Weights of a small GPT-style language model, trained from scratch on English Wikipedia.
Size: 2 heads of 32 (1 for keys and values), vocabulary 783.
Architecture: rotary positions, no biases in attention or MLP, untied embeddings, normalized queries and keys.
Each number is 500 + 50 x the weight over its row's rms, rounded and kept within 0 to 999. Layers, rows and columns count from 0. Numbers have three digits each. The size before them is the row's rms in percent of the matrix's.

# layer 8 MLP down, 64x256, rms 0.141, rows 0-63, columns 192-255
097:490439581451578489465486425486512486486533375549489472447512460475570581491478424468423593489540487507507511518527494469583552488572409535455518476488443467510421563508492480492438499509436419
101:508507489566428498492488490436531487446423464577534515545457558517479591550505523398526504575549453542556536469419509503492482505503393448428480437455537458372431444533544522470451510576437561
100:485562541527489487543443519502532455510504531461465474519480509488522441505437512533508496487514461533460499509407500564507515469485466514524519566561481406475459405488376591571485473488589587
102:537508584505530446526510523455463559479543496539470550528497423501504534507537518470427431432512517517474478559564559438451448619490582521382587512474508524567392457502457469500493556448423482
096:517438466585474445419517488466493486460583497429439414550481449465494539463560417461523517425553497449433486486515512493512517551559492462502417459541493456564433487580480510465520502594499464
109:615520567514528525537460495459487568562550535416446511522553489492532423458580583430507528483461605551403551542553469478396461385449425402411458459519462559519531465543465524526486546454512563
100:471622489525480465441535482535504501600615475613372613572551519549550497528508423372477478536475494456599427428480471434497522534514437522370494484499470552489494528482444476557549487440487490
100:561472475513592590540462568474467512569505538517429535427507542529502489498561527523589473508501520528481561471489530492517543519540496463509555533523487510446532458513520488479513532568448573
098:425466428509515569487524501477519550512509458483454620420580447588469473484498498517483560480476469450589502571501573503442449457521406465538500556475583462520498469368444503570494583482485513
108:446445490495465599446432414493571527526442508547504518500537460532393478506499494535519460533486558459410441511468593505503483457525419559499479458535498481503505495501468496505447576640477556
095:511569419516587564532479444519515462551586532566541558593489503553439482436547584521567466526481468445507443549489488418504464466577495481496541489446465400519533494538542484417552493505547477
096:576567458460523578517578503484576567561483533411397405417488510426491500517501476586548492520552523437515474465601443482549546538516468497479462517508440453509487506523531477489545518550540502
099:525510447494458449413480583421472505474496566503448519429509421521480474537496471408565518479526427540530570503415471425610473475432496488414497599438471491495509400472558573443538517473568475
106:486563505465515471385475491543430520514486433483579488462567508435440514477463500525503493549388451502498554488613466561467512416450468489524418543484532447457563490517433500576495501526548475
094:550496500413497474543510512481513505519424465561496546454471452439503414534484533457484547478454517480497617562553527592528506550508497562477463476578367443544507387505600498510423504471529584
100:535506561578440493498466418498448542554496473452530494462507547378403463534498511523461491556535501516429517499532489510420537577411415545530456444489454511482525433483418468494546479410514520
101:381566363431468527561447624447475557512450454385499491522458561451560474519518471471477473429480451468478524506425512453588355501473547420483558529546429534480528477499511416496504504502487516
107:521338458519594428447525510430453491444554482606339458496563473546557426401513469474437633461555436423511359473504522594516493468497465524545535518541532580460540496497616446456519553462471503
094:591466565523494556510529512527528484464524491570466569437524564606533516499465571534647520453650605479526528558441579529544457519524500500425466502414473474506568448484477468417465545515473491
097:517556480457455421561401458524530377549440477579433483533501487494545527512521490419480535478456552519525481462475535526402479508528584484464678485492491594562421503502530516588513425439493472
090:481483466491438431512531560501482552423503478557451488382503444490538522470472551521499586582495636479474464459489518490487579527496436525498545411474543549537558481495536580575494531510490437
100:439445562549514479499425540541373462522461392482588491536490544470579446444489576594511401518539544535462495506444430395490477532522524472521481494530552514455513616514510524566532475545506547
104:414565473585623564465448501483489520442513479516491529483443460560471528566604409613424401443518466544473393553439445549473508637425473580515518543348518488476578523505512519466571456521441468
099:605455558561492507538547513521519427500470527451523606481501480613544440477565574531493488525578537433499541545557517454620539396404418497480483527500509492422602504501451556529469434458485536
100:618522529532516546483552484496556596557480609490412485553448505506530442433447634500539539452505531535530555501607452563538489505542430508586573519508582480626540640500526545514456460456533507
094:567450387461439442532506381527518452492532481452456541494455512536535448497422525533471498529533484473537484554527485532473505431481597499527551551603437443513544441464461587507436408503530485
139:470434493491512529350557498521523494468424507431480395538541509451447463563519446518507559491482491534521502513547559465455441485505487551486365406555445475358493471480429483443514508469499484
103:519565582456522536511538526503473419461475492483458571481547533551498482479509640581479481509602445540450477502540487502456504430501545458474559521487582557532489367542513499566497463397488532
094:460462481515519519459412553542458463514574490525511460528466456467558487489558410499483456427419486533488522548515527514497486510450483583497525496455500542478546462422476528477534444464580459
099:466459594498443452423449561461495503455514424535503486483460447507510575518434504481523507409447462496516510461467520390521561446490450492469498432507606399474458495464494567516543535692516453
089:454551486564508490574515615474564493400525498577559432518516447439469531456456486528486451498387484497461497515505449466496500529496503475516476460482431433489451514501552484530506480500465465
105:435512393466535529473500557465495533510545445592525469571593498488550554402509477470546456512499461471456491574490523458455538537540553470416422440504513517460509461559450411495428568555545429
096:598502529494566551567451423478475523576556434490476586513522470535544507456525501462503594440526557544560505361549427465460433444517470552439511540524418390536468504476500527556440532471507525
101:600523536529506489476462460479480516602503401548507428525533530508524449495488526516571507487469481508479500461407490550509466398584511557484488557675517477419531535484540547552499533550569586
096:433378448567527389518525438520482517459538607462455549479480540551469518461493555489558510494467448445451428438476492510516554477572539446497458444457537474488493500537490541393454562472570519
099:503518486447502517557426599461502435571497420525475475461432480602499551574584529432328595527489521513521426538537587470459475532521424459525610417445449513507529540560551485422430384455552488
098:544488594511500497569475521510585466439539573568632473451479562544479439479523523459483482493547498510568422474496458537565499488461475517424556603485514477458554528534469531472448500460618529
098:575460513522493550600491509530502528472495647461599389455489469590487415481486639468529556514509537489521449433463508508518579504489520524556531462573503503564503572498486417536473555433516457
100:574484551537529583569501553508522524511509479524519559477475510387494446531615448545507505480491466455572504503529537453503500493497581436447548566494457393554582461519381529449483478536563465
092:378444464492539475507452455490490448534490524543453485508530496529506491419490444514393499569576614522490456486465505552476549565499502531526578511451520531510411451537564520553454572466433647
096:407554505491503459526676548521471517437532566529521480464374410597556538518493504453567421528575506520424496537490471478466462415509517521479565569471511494449547550484395489441542546456471456
096:538517419521401510559520553494467469455518514487521539493542497513470560568594569441511483459476499521570596485567435435490495485647386618557446548551481500493536484446523482504553470533596550
106:438515538553431449466435529441556477485545475448555589530459502548478552495568502549454542537531497452582487458588557472529509491454504536483511480550533493549582434479513459435580568467512468
104:482515458521383504454491531532507527432404508582500430453430492399453540467484512579530546534492555396532455490544562497474582496562505481565455553492558457515485422468569638549539506562595485
104:487470497530505508571605496469426453521540559451389538500437523524487515511422528446366495536445555501493527618529500514512486538477467497479430466454522524392527546486469421577567478614523496
097:545464490557554462480534385436508547431473494517502469448496536435510505470569433552556517507612489558483498511511480547457481626552474431505511575538474458434514435508529593480452490508586519
094:503463490504473442547592545460446524548495397496424508534423516379518546474501517527398500404543502496553542535515514505435490551480542425558535539511441538520450538452568541446444528403435411
094:448557558545486575461417563488517523529513455474565456501478437510484533485462444471531510488497553522468476487555657442500591473553466514512572455478461509571481437468517476514441497454454543
097:535496444473518502478498384474476457476537527441601501504606656582592511457508504478468591379484489529529530537401579560447385504453462578488456517431522494476489453524468454481477501475484522
091:434474558500511560491519472436556457537523605392509546521487410560478414504470560610357452424567514484506546470442581435472561479525510640490547495528432547515519498551499476446498558455605579
113:490510467458501554556491483483481582575517478485465551428441485445436511581454480436542454581484520550435449487563543442490573456579527472535477462598393545511458475518425526482557439469414451
096:392518516488506494551499550471520532496434394507530499461532534531504418437545582570511515549414522578473477566473541406699591520490541569548487531501443530448432479497574493515512406527584503
097:489499453614521543524464665542461435544542495572459499619456464390605519498518429553408451534503527483465544526524534502456483479519488518502554381564480509463531526575503527528540477511565440
099:507517520498588448464566480533549469530491557426470496410554435520544501507492443471543499580533514569420501452482454425457503473402432479503512595599451469456461537548478535521511550503503437
107:507530525490551424529479537511550477536563523553505437563482494574435480459491513513561454487532427549548488441476450411547414573452408557480405463486509517467450537461615514534448506512549603
088:486498475446474566503468450523551668479519431446491417489502442505410489516469614534486463517537541583517560483453605526576531510475556522439500441466538548473527562518465563478572545429609522
111:506466474499553484478581493396603564580505500491441490498452499411473570495510435436475482520580450540432495451529485427549488533662434587604521525528499475420491629458464518490543442584466501
099:505539521602435478577497443456417578419486463509594467539413450454527502513578465497522569476484589513533530507378450491492473497468548512472553453562528578424489488570532466551500470536499434
090:499536570479419414426528498495527460501396565536565524498590485515570498459522497475536498451520526476516475472460497383524490510480519403497508512521424530452525485390582501561481537559582483
096:492456485572568510503550528484426507382559461495511596531419433422456489549653570491518495467589590490442519457436498502547523458594566505629501549486498471445495508518542542490513612494552510
105:455574524449504573446305524566454414561466489563478524505526511519415551500440443512493499383458497531493522463503480444530523497494502529478516529460545489460519594529635471519544540514475481
106:482571503497481466392519584545453475497533415500581555506508471451490508500460415538513450494498469540570515514529509505552543565438523534517435565503471555462504514563416461534535536502507504
096:533492472458532569436475583461460532428553545443597503592559434424516458552579453478567463532547472474485491534454540461485570481516494532553489442515510452446497475483520465497491547546420458
106:426516445580497554473497542412508396480654426494498533470504470416510441484515491507507516477555407513523512582433532533477456566486501590544488443521550509526483501448536430444502578507477488